Each number is 500 + 40 x the weight over its row's rms, rounded and kept within 0 to 999. Layers, rows and columns count from 0. Numbers have three digits each. The size before them is the row's rms in percent of the matrix's.

# layer 8 MLP up, 1280x320, rms 0.0821, rows 1005-1210, columns 224-255
106:511484501543633496496512527530512514577509518569494517461436488505549473540459468482486497536472
101:459474459503496506559478487501507510461610525551431459517556532424423499503551417526515482522429
116:492509476521507490463472498452519491521492551489519520418488538434437504622464496455468519478441
104:495482538518491496515433552455455490495524509495407485452460480480472575505466502480411484467507
104:474543546410515451509457469492458510513490563572441447403533480497507551503500578478489547484495
093:475468510622532508540454526512428484491541524505511523440527526467483516570529506448457501483396
111:528473495483524516505466474511414499546532551582448453471525471554499549534468539514439520472447
107:538470552597549555527528528558464443562503527508492513477498510470467481515488467491402470513522
110:529526480514488460468496466483491514505478526550521464529464471514509485547471524522422477629484
097:471461525523513453525544528485491513527496520465454459472484491556461543528534486407488470537489
109:478541456557524516550447471535468494529487599513469511519553517471459535542467517473502518598464
039:415480492560589548530495506458499471538585542534454497440539493586483522517520506491436540551438
100:511527512570517451501487547465480441538484569457511549418528488566469487527445552451501494549514
102:543554506458530463547445527494550476564519473511451557475566555447565525478472535544495549467444
111:446514504497577518517493465450462496486494601609498473504503531513456479514538441465521540543436
037:509475519542557491489515444487474455540501592535461515394486472448442533531504489459442537543410
093:472532443469539497529495413573439499549572554593475532442486466509478526479561492507498567547493
101:520488514479534515539499545515481471507501494534429519454440465481447499550492484517546447434516
104:430535524442515489509481484543501479536476608522457510517455473516477466607509506466450545618494
104:483469497503520541521482432531513473500520454476551498506483478439407475518527444450447485506497
098:520525537508583481535466470519496474520495513498433540506494552504451479537504522562503535482453
112:580559407561598518461507459433468514532490554587490526519548462514475492508503444529455608521485
097:488541465557475583518463484468558500477456501573487487519489467544464535476506478469548601477479
101:534536447490535544468396530497517478474455547516451479458461427455497514514469506468485474562501
104:547485480574586486517546405487595424513538554537542496546492465531502482530499528491544520474512
098:503546482471552478565468452435553502569498530574531520417528489478550477495536530474379586479422
037:489454522463537495492460406495495496531539589540371516418510480486478546540497471532468545524438
100:490503484556584525506531508498480462546471515498524535439496477572511470549480496478469540560500
096:552538498484513521437542488499471475504531509466514492466457495436472511537496446542472497418528
108:529523493483641434506443428509466383478588483473427517489593549464452514547483482518490517523475
034:446508479504542523486500499513514452490513575566469443471506482453390510551523460480465551444487
094:500453547524516475488455462521477412476552524488447477475524521576487505534535469472490610544422
106:516530466451555512557466511529507457530576518494455465463495454546448548532592528522485540476513
121:544490467554491502476487525459519467566480530536533478416568426467493506574540508486514489527478
100:478516510425477466441517518484441520470496523498496531441537599524483526602505479435498507521444
112:487491471573463534532471447538532418459517470493449471489521499475455520511508485473463520512555
101:465452506453502550532528482561481460525521507553402492478518424529488508509466395519498461472423
095:477548483486504514548482506533494481555477509585460474491534493480486475475553514436459505461438
094:474540444503520535491554518473391489541521526499483520549518479522516451525560525481489517497445
034:439417468508570490475474454501481406508409585478500506451508471514460548522519544452491563530406
080:475557499533485517483478497521483556454504479521426500490451465563522441449528485508498514534490
031:490507496567529537571401498453444509542475609535467463481533506531449518550482485457492572503433
097:595510508535446503507461474474579488502501537542513472562453406485493506467601446439529486462494
106:515540391460519479470536517491571444533543552502454504452503488455491444535539466486484560484450
104:523548514441529434486470487508485472534537502504453412426575488545459484489469439498490471440525
091:531517516465528495488526456506477523559497544575469489537501501498506472510541479398493537554500
096:576532453462521512434520540522550479499549519428496500416517507425495507551520469477532502471475
096:499497474524552479492514505531462526481525623519436490523538527468497578524515456517470559526496
090:409448569490475576544514515464552446527498516497517462486487527592530503564534508449548566536522
105:458425524494526491493451444540595550509500470512449517527577489488484471470490502478461534541517
110:497501477512552479553505517537542472527450503585440546529556454515445503551542552507481524505452
098:550518486443454522465490394560495489524514473538469465439508508431507503509510517593479505488515
104:514504501465549515535480511521507479584466586535469556503516440538498528538473474469537586492472
113:510479462477598552368457517497441527475509547495526523516481447523524539503498475477494550548489
103:494468455461538502535543426447517459518509491606511492492509511445481473507430479449483512468468
099:549484509519590569440500535515505454494533481554514515430488522512452524575479563471507510590511
083:498478539593534539450464453553445499484504495477444511512537492547477567499537450496566508503497
101:523479519476513565457486483456467466485464460484477461452471522423542488531464399478482504450460
117:557452496470482417472488510500556474554464594506524562464587521467467497482528443506427501516501
108:497483409473521476521475356498455474495483523508400485546542492506462527505563453517498516567353
088:559441500518488513538478519520464456536515494500468475533515528433460456493494544493482472492477
094:484478442487570566480490487518434483475546545471519482536504530500427472487472501560447524431461
101:480525501452496511504521482499481410592469549562473475414453508515496522499587501485511490476494
034:464489496520508527517485506470476445534515594523440456434525543483477471522511500492435558505421
094:504506521528512519496481466492516455460463500520491377490474534538475481552558521411500602567502
110:513442453469491471494464523526486425497519514535418540508475517443531549542509486478502544540450
099:488508425561586452561485463472439403516477557538485536532531478502505507490485469585483520481452
120:478551514484522526534490485545521477532535511461433425442481479565388536555460503460411503486506
104:549497521515566551549526507507422534560518528534431436408486431512495514514489508407427570502493
099:516446458475518554495422428495519497537558511578490501506469488451528542544542584446480494523494
102:440534544514560538514522443508493478512508575527513460500525489447477472519470399467455515494495
112:549498469524491476472440466476523471473557511530495518528475420487447537479482523509506559581386
115:529490522485454490455491504532465470490503542477533491469493487532429523539517442477445518554489
103:480527474419563470414476466430390494453472489483535571475471577455543560493548428556496524535470
102:521475564565544473546407510557438456507487506502474470470506455500494488518494524522448476572527
099:501550507535531533461498501496447470472453500494514395507465484436501502510469487440496511492426
112:506429437524540525472551511561451451518497505499435488508460457549532482515531572385521532457489
113:480464503560568512483527494522488514579555483509435462445563522418425514515494476457460543497480
104:480505456521552566549522508509530439547516543546492512535549446479525433485528483494487592508483
109:518522509586476543408449509462490450510471522519495549489497441503502513522456521415519502465463
099:523458472445600512437550508447486525508514542567546496510514460549488497510499491527492601489464
108:468442506528586539544447409490509507553537524565502442468558486488416458502483502457404491482472
094:575375501466510499473508523438499542503485476514478541499479491627472538513524543489516489441479
093:543494463574497449482538555467485469550437539502518536448517502513440454518478511540377573543502
113:509529502540497501553466449483475499508487513574470441479433484547508513513494421509447545553494
108:499443485512478444485485485449454476568565538499523504511521520440513502551544522445480542516401
116:505472488499510501515491463492453444617484515598472421411501522565384509577499580574447494563507
097:528602427524558530511532475439429553487508488504443489496554590588446514554541515485474492493478
102:459464455546503483515548444453525475534470497473475489460541537455513533565514458493506525472491
101:545501498487528507509480473556535493467379468464524439501496477486372467502496392542476490491506
105:515458501515549534497470492518495475546517496499430526385487429493468467508496449460453455546398
116:473490447526576499477542497510503505473534499552547449454444482494505465532445477469431508492521
116:439482454499461531484477493427525441452516567431527492514496458470498477528458501452506533515502
098:497477465548578535516462502449525502600484560533388523519492435532526471491525482528515511484528
134:407445460445508501512504498535440452484557545556461528523467455502470553523512433471519566555389
112:431523559465527530540440451474502466448497463457458555538515537528485534625530454449401479456438
106:428496501495555545490537397470533441482526483474456501491510459451485491462496513452459488515488
048:462493495488532501559447478477522412520500534531475481468547473562468571480474526477474585522402
111:484554463478510466530471510462501447458469498554503481477495565488454535508478490546484478467477
116:528498473565499546472517476488496527502541467555474499495447507446508498517494533491488483491487
096:521477450518530505525519538494490494541487506517445485496498424490489523600508545499504455476484
099:471592522549519609500433425534470473546486509507538489532489504431451574549545478464460491515477
107:449531468537509532509558482577449409553506542568487568490505404556500483545503477449494503409540
100:538540501589530555472515511527473538470478530498480446478536510510501484505478480558446490529525
102:525560535473535465506521473529550536504548495496474500480466545510433525588487438419432516502470
111:376431488495486539411491522466511490504592592597496470459473453543488489514535539455493494530513
104:535440514545549471474478454501479408474553474499409567406596534448460510490483523469486537580493
103:534482483562535584520509397441494466485478588536488508482467567448477521517508483467546529519419
089:466390529488470465436531484505499516479534500564465487472573514551477501501558506499401497494382
113:544498577505512498504491502500498473525511468545466556555506484547496562479564564429458529509474
110:514536497444446449448461425402428466521484556435337545485483563527500579509528461500485453513534
090:500446497527524511485503499470485447511537539552482510479540443475445449471417449463497478457485
103:548551482534501504414447492495546540520470523507481514491518583419494491493528484481476505492483
106:476468394567570523597518457536474472478497524539386471432509487444452525485492529496460512449479
095:546594472503506466458460471436442476539463524496545559542516538559478529500558529478486562512465
115:469513435464478491503490514472526564509511446422471536480499559528404516473515506458540517480469
097:559562457502544438496516435517481460584464520499522469497522439476477521468521498485528473511475
099:488503516492476423437417457470538488540542595543486504479564489509496474528470535546511528483458
088:440522468562493490483482485456473523507577533540501489567477484512492532526525495485437545517490
035:456487517512595552473468467527481504589513519503467456458519515468411494501499492473452549507459
030:498484524523556502501474487474471474531493548507485440455519456490423511558499527497524465547433
114:469453544545612542491508516467480368499510564472498481466453457453496466499503455487482527471501
124:491500472478552534510494526449521499562462560532457462474535432549493481475457515536483520535464
126:464423492499533493451494499484477534513446500523426463446463487438413494494453499484530626524520
094:509460398508548475525466477507487495460469542501475547514522487474532506550494442461472544564434
108:515539500479580520425497405481451549526442506535504419454505473434506518520555502512455521518510
120:491550501485545568540407474485428397594472606492461545491548457499510499522483509545518533521426
105:534530566492524565563490447525430425528495483541413506540457472567504522522472499534463560522484
098:521503495502538483446476536439504506490497496501514511493470557587527489509530455536417537494551
102:486555419559507515471521534514500513516502485513536501512481578464503465506523531509479558484478
102:531532531474538465471486480468539462543531533485478476538537468446520490476457500495535592555488
098:465500492603481539532540435483542455469460475468499490498490531484445506498429512446485477520491
101:516496474511567556528493455532524468546478485503536520500487532515499531501534498536509489524447
111:409448490502505473456489438533497496448440516507474452517465507493446476464480451537487586511486
105:495503567456552463419531512507524533534471500484477528486555488534488499509449478478510501521504
097:435436541449494474531408454492528458458523555471461542454514484469505518508433550473469539577517
096:481504541548476535433513486516535500475492530498485477569515480510472466533502527480463533496404
094:539490444515495495572537558511505461543460517519403476407522586526490543475511502497475535493502
095:499438447521486492577458456467490463472475580509469480481572559465447522518452415506480496508473
102:466572431561525522475458547492520432535520502476445473516490448524513489482535553533486577498528
114:536462565565562539473512471488502518497505519491486456447516523505474516564503478470458469459474
104:459472439494480493394527550466476507487488571491499465448439483504448571476477470518507537475441
098:558541586584462542454509533512480527491486491471494474464495486497524495503555573509494479539450
110:490506455465496561492471425476493487505542534464480526514461415551492531552453492513492526539458
094:495589559473539506452465584440556447490443531526490512486475534564467528580523500534435534555489
103:462520481544520454524455471526474438451505508491480444525476533527510592493491500548425474482426
103:501550528548482483499420464484425494489462484477454437433538575434523485526540513424498494499526
101:570548508467630487500485413533508423547619508532480527457487536491484498492478534449472553506499
113:536539477549500501383527508523527534546460530610509527455487438522522539487546458404498508485525
098:471524481588498536482508522467568475472487553541503449512439484527451546497526503503539566531479
096:547583487422480513473458543481504521473506515499533465499408513511488517513508425468433459508520
103:544587419509587480464544448456466502501593524543446552528435522496467526497535493458522560500519
093:553433417537506545457436484497470512521554485438473568506505510483532573486470540472441540478439
097:462550433491498497477516515418542441588499469496506559443478487476485464549467433502448604488538
098:445451453470504512413513535556462502590399525525467550453610512447545500524563487469525489504417
109:416520520480492473545479442438480438512562483535536518500551486478482525501533510446517515502502
107:557447493586514527469512534457447456519444535548514496506451449491462517488452506533524588494455
092:541469528510515530515521508480465524440532445569445535515521501506518496529449569531481525531427
106:564517495622616583473508560484458430536528526472477510441495478474474526464559534507536472532468
101:461508515517524511467438488551439459534431457485542415413496476503471545442547502495480521475465
110:514546549533643470535473547490551486585514554481442472447502507489433523523475454468489531530506
095:447510515472474543537499528515518488605535506567508441499575435524508512483414477524496555491513
101:492508478539510471566544474484437552505510506482394447518598518498527464503469535487529515579505
112:530528475499553464457552417507527490494477587563477469451463494463476549488551539450480512457506
103:488532547430612523494517463505459441489487480582480532417476515468502468526509446516406465480473
043:497464518502538560465439473468465476603550540556454449420542518494504526556552489484458582547490
106:586464489532489469531402510514504463488511503528491539471488558443437528556467529416463458522430
103:455461495527582465490438417462498518530473525545491525455481551473387500548448420507419575520483
063:484489463467479536444515545465522512515459511463475445427486553514453559428546468444507526509429
098:447473464527619522590494555506512462497489486489501539480527410505561424543505467475456504466450
102:581530515501525500541455447572459475497472548586406453491522457464525518492470519499482521588484
111:509475556480493514534519520532543496486510490539470522435472510557510510609449453446492482444509
094:524514495470517575496504494543524455556455510524533379440452471608511486507518378491518542523483
107:542535437451502504498416460503461476548523547527492552468493497550460565526546485422475489533467
103:431447437548534484499439434532521484492538501545504540467509589533442581547493511568512522520471
108:491533475525525466469486456493512516544474495541463554423596485457513487505549471439454496574452
101:471477526540512534524512501475432438577427484537447541526495440504508502541497546476451571543420
095:440544487566487496453480539483499528488441504571427545468562435602458522476505538529486538538468
097:511489447511489505472488469451553465560494490503472492461505465587487555551474535489503521472531
104:466457532482520531497432498524497505585494476456430484506508514468535550515494486441498474506476
083:483452465561484460521466461568505467524480490475475525496610492531525452511492464416455481480399
114:488483507487551541509466446430494428475463509442528440484553455544447428585515520457512492497465
101:485463494565560525582460501504471471507567488531523497494481505458464522456562501517486494522465
098:561493429521555576527559438528464467535568483523509468450495551542492476501524504466471529505513
112:508516447501472473427469482521470427599467546492445436501551448479516521538502538489504515484524
096:570446492469525493463482521466529467501587584539515569519459540498474585544502462505533597502405
105:508440442503476474435441533506492368464525469492471526513558485482471586520516493505532501505471
102:477444433452523465504470512412518474541496498520480517468528506474490519533482524534497538532488
109:548471476517562511547503429549519476483559535625483517505483493461475490458490592508436552484543
102:523516569532557545574428444528543480583458458541454480446510444531406491512506527515520433571414
097:470567566504501578529510395566474456574520500573496555448541500473529496543518523509519510441532
033:499442535492607536531425494452512479622481563512477471498521497498453531552500505496433532513454
107:493452509530527422563397421471477474547450537525463498442498533517453513529495551422427476472467
105:504504526555542474417514454438484445505488550565483530472475432523442548492567573507501526515484
043:490476483490605569511478449477474436540501529542437469458491488533492512590516508481451553526448
087:525514495446493520411527506480415446514479484516491524418518512486474496468539510545424491497505
096:501525457474565468501460494518477472490525536504491512539501499527478476455510530479523560500360
115:508481510613548557492476499539470499501539489501518395497508581459445580537465530504458512463414
084:535523483521512559498489508544434478510476566537416462459523446471523500475520548451477449515484
102:476529547537501460464478480438523439516514459533526484515479516514470537568513439498492542460484
091:529522508461513513529489449497536531544582467492445482532447492536414497493464518524511502465533
083:465555461462514505499462486401435475462528546574424528409444476538482467491473474457431444536515
103:536471480544581533412500520521531450482588500508468445417473504455468553509515535469462484525468
095:501544519540598518479420547434496513477535493488398549472497512489444575553474502476456458511509
111:525550446453563477540510521466429495495487593525558483416564430520447509565524484463498493528509
093:524535373461483474499494479490511473538451544483549534519569504505530501515500516489476505512478
# layer 8 MLP down (transposed), 1280x320, rms 0.0759, rows 1005-1209, columns 224-255
094:508616527511515484568536546485519512566518461450549526465469499523565484507571558511512443557429
103:486419463477522420450559460454519542462478477527480559477500488484553440584454459487501564561480
114:442483437497502454523563507537490584460488570552506463516498476454476458509480510413537486557517
103:517492550510547456509492441428499479513452515448451475519514443524541553459511475520496484476457
107:483547529542500494560496475569486485483609491478461432505432422415553559423555485470518475486524
096:474490482470443522515512474479527502545495432505507480505426545531513462451570507570466528581436
110:545536533484491475532445532439455518512571454580460518519513529470506483447521524530558434519421
106:465447489523467534491569534427606437532465511514430501534528568499512460531500490446548470468526
107:483529468456498458540490473443455501427529487501457511481471547465438503557460423539526470600558
098:499539472566604507515504520467510524546443445509455502488462451583460495492541531522507473524499
107:493438471470518547507490549457536602501545568447450567537523499524494544539497500523444546600491
031:414483559438523498422483555555543438479483467481436545436527490568491590540515453431538529437508
102:469497430411399484517482534490517525540470484439507456511593527492489514521565500479481504460444
104:536544449489515458555492491425530543466539481572471555470564576467493512508520489563546484468502
108:560482492532483492639530559569544493460525535538538517526560441428524471479543540458515499498521
031:454450505392506551518433485527614491552453501459500478466531453558495465488515528577492466487518
092:511424525540474462569510444551434497559502487422492465531447491508487556496479601511585492544535
103:518504548443426491511450553477537488521463467480440463497420494481482484467507469483503393494454
106:546501464561526571481463597517451579486449491577546505503499485540524496481516462502524423526445
105:479525483543514462500454539519470483488476474479427521496530532488452475534566476497476389539584
101:459552490419469515533438471479503524525467484504533484488511467520473566509519536428536456395517
107:440517466497573458483486463484458470530502426489491474479568494486513544494559504525510521393539
101:514518466471468472500476510458530492439520429548449511489531474509521476483475397457459573504641
104:459441563472519487473525472481516438519407415489522509482497480472475496447490489476491530494487
104:525556514496561504516448451460483427451489532426531395530564552481473486497472454556543457425474
101:482487502496488570503448491541510475530481478471495520533389523439541447546455526460450521499418
027:519534434506553431539545482539466504483510491495449490535502515475521472472485458518472538438405
100:402544470468580515485502534515439496527536564537496544461559461489534463520463527519501477543503
098:605549478498415467479461503473463500479513554469493548509489441477452494473445541556570497429563
106:542519503555563494495447510514538491464528514523515570583534502506504478474481495467505451508546
024:512540491479481472515475485530527480547463510464559526575455430488569562513518489483525438458558
098:532572484463522488505448468547498504450511450408575490490508471493526485559491506457459548518444
106:520458505502509500514584535486433451494512495532517453497436554521517524531501538472489475483494
119:484545523550475522479500538405521522479470519431531484423506474457484488502496502441419490537476
101:491549553491475426521436449501499510541495557472508520497514507491502534524515547541513473539498
112:472534513471456514524443440477507486436486469429491458490529540475488529486490488502565554489612
105:484475471421488478520571507530514452531524481540456532515458444464424488512468483461574500453554
099:581528432477452532521479488481510513484535559526452468470554557494492487506526492526385520470477
098:483481533496461491518477506564541456506525551492543498494461469458483448469475493419434535508516
023:470564504441516471494564497520523490476619560500511515593531499506531473484527532529562564522480
088:511492516517510497535563404477561474527493451488512473489508462572492499415527470522501506529503
017:532509507483447459452469515549569498482512489567535470431472527465476513515557566501531488485526
102:475502519532482548503544453508480511471521473520487465479619471489516449480517456472499519505551
104:485477485483456523538468457486495518496456514537528426521513502477466454471499496515532502494561
104:502462482470557476497458547531511488502541503488507417499480487501500574523516579469522506413524
095:527421495518542504466534427484453449539461481514464508423497568492455542507554498503562452466561
098:514443475516480536542521530529449535501438533464510525485493481483544575474546513449560528556478
099:552520416447465492482468429469471417536514454493512557520546476560456489466585535505531545556510
094:431465549533401500457567558472484548418505555472508449453558511465493591508538494375528499522537
106:473480446499544481468493517470535525488483422538488494579477502515524498442497515458584539485523
109:470552507536499481472472516527597511478437515514515497513503552512558494541515546455552543450525
100:611470447514447549538446513488484456501466484478531597543476574510525489507480456457462448433538
106:525459532489578447483536499574491573520486412566528550512496481447577531492558471567538451498530
114:511485524501493522529527450471469474521499488566482492477467538463562553417489462573536472462542
098:538516428526459457464548582483542516469491475547514520495497483496538514502473441491520455569480
099:532499543515558452530511567518506437431477504481504486459516479468487526415503539572512456493467
086:454471513425512476570528387536509555560507524595511482475483503537463440464442521494402519478470
103:496463496531558549535544496447513490492437564539511482533462461468519528513483577454526447440428
106:551467552475474556483564582523436477534577503528395538460509494447525501521477535489444461498458
108:465496518460475466566460503484425538483469451506450515542512489422494527571500478516489403516447
096:517466530517432448466524553508506496485490497546496515550533556504441509522521543513479512524496
093:501507538548509483475527587523506509503487538527474573479597459505535476473510526497496527559464
101:545515538559456511540439449476500485518453514494483523506506485497403437448542505559493445445486
024:512448459478468539532498521500516482462565516501536504532497497490454487494544504510526395514517
095:540514544463515443588542458477469447509482510505476536602468485448501507514480518496546517550500
111:493456514456448491496542587413519515470486484489521452495457529538409516479462554469508554544516
099:538531571449534510453534477438483560538553528534553501398480488519498527482374464505552445486426
114:573508486461492511526467486537506566521533486511509485504503453537459552525472546462518570459513
103:461441584535493419443520501490497496466536498470490531489505532490531471468536591493499514528462
101:522506495504479480487567524439506498458470508483523537469451473500433557454564562486527509465541
103:468548487539500478540486536546517486559529504494516562561460489513470546527534502435448559546497
114:602466501413514553419511513539515565525451459554510553539529466546443517521503553473555526494454
114:472503525493502475532426499472489517509448495525408584532548591421536530516518481503456615540534
108:527441518493442472466507539535453542428446545464446497537451462538564470454483521546562476579508
105:541577495501461506508516384500483471454481517478483469516524520503480547434521510509521475502568
101:505453572538563507457538504457441511435492525463529496554482537471492575483488475522554493440514
105:535480475488515469520503546547502529544538482503494508536491525541506490574463566502515484494569
100:505457579535494469536552507549544599516514488486546483546500508527472431507496455539541500462450
105:561479542443471480542484485516483517489490512465565507510503436433471490462504566516477478497470
108:486470443491521444488551537500555529493483494462519528368431482474479459449468543464512528500521
103:546550496541488510553533401527523524568498500527515570469487479522448483468476474549506454470507
108:494535506517567548524485536460529563494440510502535460433477472429512444515513444462528471484461
097:545486508493429507523482473491564555501432497431492496518472476519489466526575487505514510517499
095:484516474494437509528509552458539483506490485535604423488565527489508493523469465425474477509545
110:554510489532535476473466438499484525487556505530516515507538473493639533552491520438507483543485
108:460530461497424496458522436422514502398580420472556565560489621464484489498499469515542466525477
114:574569531517575459473454590498487458545467472553518452496435460487498470482509505492457494477509
098:454539446472431478463565474477448538544527489481534466522512479449517472531518538584486550556628
102:513507493493493489486552506542501489526608556573483483480466475404520529461472445533545403458524
100:520442523452553546510540460528514561486525468435522462474469490484496488465499464495553542469504
101:449520457470617503471498510457545514576489518491452517505376458565472479456435517458528457528494
117:550432455491474399515512585479511481450506463532490495455493470520535457401513470465500555445545
113:492549473492477542431599489495511555483594491505460465475547448513491497579541410477515487478512
097:519551473517477477500493420545546490533481484479475521543466533457521496486525503449487488464581
128:473417517489521520541605568541524432549562526506504496485454425537434503486453478469568495504529
110:475566512573406509520499459547429533449575441551507522490520527507465477530505459491550480514563
104:445525475510477519468553559520535481498485563433446476511548525472528485481489486489512532480556
037:540583449491553468492523516548550539522430502566516494546563441523506406531506484500512572606517
110:505519514456515449439508476436493463470492527535534501481475482440536563515413449455512440513516
104:486481466580498509573540515504522528408481507543499524568510489473541544469540586462589477537506
096:429523558529459477456473509458482560475533553489481509531564525558510477416474487516474440475499
101:435604446497499518531530526461534489468465488511526485499498492512473449487488527514492545532614
102:504484551482453554463513531364531465476540468443431472501559467510540504531527497475500521468486
100:537462518489495517522559498514494501472510551489495474483488482513543458392461499410531486548507
103:424440491472474443550553504551447471493464462530495480452511493459448553459467511591479501576441
107:502519556557529486473490512515515531551537429490485559550485488478462477555550522524533463490484
102:483478524505445518513587521530495498510478477451504532540479503494470544467433483595556462517498
103:513543481555491526457496551529429497440461532515527524484486502443621461513456501532583450531470
095:485568510527505487514514493466522515492522602563488540483518442455514491470482466515552440506529
107:515490481415477443482502515519469490510408462464563505474579532464542473512487431487493527504510
107:407422590461453560446475485470446513405416460462551478515499491509490591438472545445462489489504
093:535575569565420551474475500504539549449438573452478494543594471491405484534479523557486511494532
103:525516526520478529435494437478537487586525512511531533518550478491441549534471505492574473383490
102:486568538558415490488506479530475609478480455516584500524549483534453524503519532531567426472512
098:516553438451426467503466521439565527519456475478535486491478498436537504536468492459570490490483
111:507447596456541545557464531499499512593483443525502478495501465515469465499497531513465458469512
098:454439529506505569478499465497490510509596490531444485484428495542527557459454539454526451476495
098:411469454432505502460477487482541472499421539539611443529437437500548493494522465482511449500499
091:481474500537460580520474497511527482476472440580507491484499493522505551460490516530538480480459
025:574442529506467508500515486504538538493512556475356475557538540508539498453474498486488457508523
022:475509505474534505514493535543470458482520475547493487506502551532477509449480551510430499480459
111:485439470498506476519587552511573551491493556470494497518481528431562519444452521492510521442501
114:472495516501558533569514429444548491515579496472500448402459514537499519543484534577528452495533
112:487500484404501547519519510514571474547459503434525597533449496437466506483505503450575496568503
100:437531538490528457496504534492503450490445505495566496554534443497526439472505468542537531477519
101:490560494475474458476508561537440484484467567516534532489458478461547451551467481461501425437518
111:492481589504568513555478523502512453505485514484456475589493537514501481460499480437583507420547
105:492456467485440440454531509501459436514512578484460519498505537443452463537471492529411550460524
101:487414497481506486538467491505536487507468450489499490488507536412503519480493503588486502501504
103:443457495599489525511480487522469459507461449418510503451508511438590524453562503437472454467544
103:498498593481447420579536449610495506571489487438509516586460558425493509452503468533520473466601
102:498491493484433512540574464500500511482524526458447486412556406491466473476409449515478476556518
101:491493517515566546524517531535447492470416452548562494473515527564507573498505494521496530472530
110:415508456516480486481482568462509456466360508469495501568547577497566413471532549466534511461540
107:454507519418468450535469530515526507557491528481468537551512545476456457447509554488510484501490
097:515507519495484525576502522527486562445536466519509517464461417471475479459495598441535474480565
100:471511503491451526469560473480496494462501548475511498515477473463494482523524469505562478488439
097:524582497502457459462491477483506583559552467492507499560510502527475426445571557537472451506458
098:457536531506518480552523535506443498463418504431542492537430439522528442540487441554572448490509
105:540482525512419510533508416476522568435470505483523417444465508516449390485506445491489459566457
111:460432461546578459508569513530548487581431414432513481582460464551448477536490462423532501503480
106:549472498448502506490448430514457490532541426467476534472427487520547492499572524521559467510510
100:404498476531451503534528506433503485513494524561513446566464423556496472443481461596548579464558
108:454593500483500486511509501477467513476501487543545448506547537504451573487483516468548573388486
098:532538507493593525448457446593500503459452512517472434525461422488443498388463441535478454530473
101:574582546494573472476560510533496477407517547470525486529469428428466558475474480514532452525517
103:531636504564509501468483496420504402483525491446499455506509496439537543496560495474499514462552
099:552531496547494418532501499506537536528536538485608506527470490565504528543518504440533451472528
111:520447568442531496466521438556559587511460511500401503465557502492516496521476512507432512562492
101:476546530506442528402466477513512558434516510535571429495484535536440463485516491472527507506550
097:510510522537515486542589519561493483556521507504510508482542480470491573501521538418502447495553
105:510508447458497446507507495524437509540539461565528548548438466497545476453522521455498531477511
096:469552564590507542562505525475494455505436478494507474409452533522525511519546522459509472471493
097:521471473554469469458510500490559545467526381460454473494529500528537483479436459501513482471487
100:470472438462528495419522516510515551476439452453504508509488555489468477510524525529521486500472
107:491545463526511519493487512445524575483517411486538571547504480433459430481546486519545554428528
108:499489504486525473549532575436474589510549563588493472502487477461500536538494423498570543492444
095:413470446502491478488478489513562514514502459448493442453524515518520472486492474434477508461533
106:455514522449592526554526418450490531521536511516513470483523423509485417511452447461490479478459
102:496503511454426523514525490521479462533456526482471501421453454462549476466527495489495543560507
106:427502510599520520484492542516548464459441511493534447499555452511519495479431578497530470498565
100:458505478504464472429514534518455582553483515485494511531507467429556499500494576520586433568526
103:508465500493461545482488470568521499499479590510476463382504535483444495431488529478479527444464
109:457520418536507431447473486482508468533432528497508561538537429487490511501466521464499479500473
102:475543544522494522554399495449407487488422573515470536516532458512492473499458555447503480449438
036:432468527502479468474494542515556549411453444500458507489418432529538510518569473498507453444483
105:509526522466499524519539478452537471470467443482513508512526450549488491553520489488486524550451
099:466544507538476556610529580570489495555554570475481488499523554533491532490517502482529521549530
056:504470450502490481552496532493554488476443548476562477521568550487523482472466543538555545534434
098:497540517503448503554488444559499577556498532540488499540480493501521482543451531444510589594493
102:527539531531504458495541544512483514498520514475561532486532548453532456493529446528447493402537
107:506458465461545366471499553530491546519540543495531556544573548523557453430470527531404503504461
094:532531480487502531480536453493511525493567511439581527539474528472499518523507437416477514515507
107:453485487492498487440484467535491519548562479489548577534434480548482562537475457492480530411571
100:475472483596547488484505524495545499546483462540530571499513498489499515459455540525541479462549
104:463496511480513460484525475472467497527526456521456546570494483528535493469530440584482516499476
104:487485482509515515543524489483465602474513540493439447557508533508478556446406476491505535528516
098:506482571509454556458495456478454515469547423526520505495590478453466523525501478456494495527508
099:532506436456431454577520520417462550526495536439507477515507485498514554489514475542466504586474
107:403496491458450512501479539470511478459436488536468517480467462463471544489546547518467451509512
077:478538526468524483467460568527478499467479441515443553497474458491496545533444477431510494451510
112:547490490539578461474470529507451514472497508546506486502554455508468439464468509538456534531466
104:541487483521533501464564466554485474514413544507529516471467452463435472476544446476553533440494
099:504575474508453437402452502472509520464494461516524430485485515472451378481462493537549430479517
109:463459459477526491538427520518515512507458503487482508537476537470488496445450497477520511432515
100:525486554436448477425493530488547516469471519553537466516574531402365458509557457565481507485496
106:425495522402522481491523519505582524533477485491498498588509449522462499481463499490477465532501
104:532494511528448489445550500536501524486581529508520458444509451481373515545453501607496500495513
109:495489490431449556502455457454476429488557485503519456498551584510504558561488511484506467530542
102:550463557500507448499562491453576474534527460449549444485434469449551524487440437558509477600468
101:459568527479528501439520470511535501520495487442542514538492454483438476462498498466542484494498
022:522509512479549490533489538525490460498567467483491438500494440474449407512443544546473519524470
108:494579436505526474577475460478505482528503489515472496508471469527525474478493545507506439487526
104:439564500506497497439525469432561562528541453546540559430443471503558516448544522511572507454461
039:430501607504463493494519500592568505356461538465493435551535471470418453426522432539471498470481
093:559519447539494491555505598425501568517471520487428502492547492485530450392550514547520511476545
097:443490510489545452494519419565475533426468512447451506483505443424456484471485542489475514550500
110:552502546527555562566534484609475563587503549480503492550493482546486483447489640521499476518430
092:515461483477536546498432498551469460529507518520432430488507575488448537544481512479457472502521
101:452457512452513467489534498453516500481452447554486506559502498413488494478503535472473523489444
094:473472473523555531472462496567548494508451555498469534493486472513523496536482478476508511574430
089:470464503454469506506503471484553460507506441500525498548501512487468572454464490601501480508470
103:521505459538550534473484473547520461493484425531477491452439450437531486520558539501553507471517
095:522472551514553465513600501606553471527477520523514479512523424486498482457469563484561462498475
109:575555536580467470535484550552522554485623459501539496596470496485546502466534497526477473483562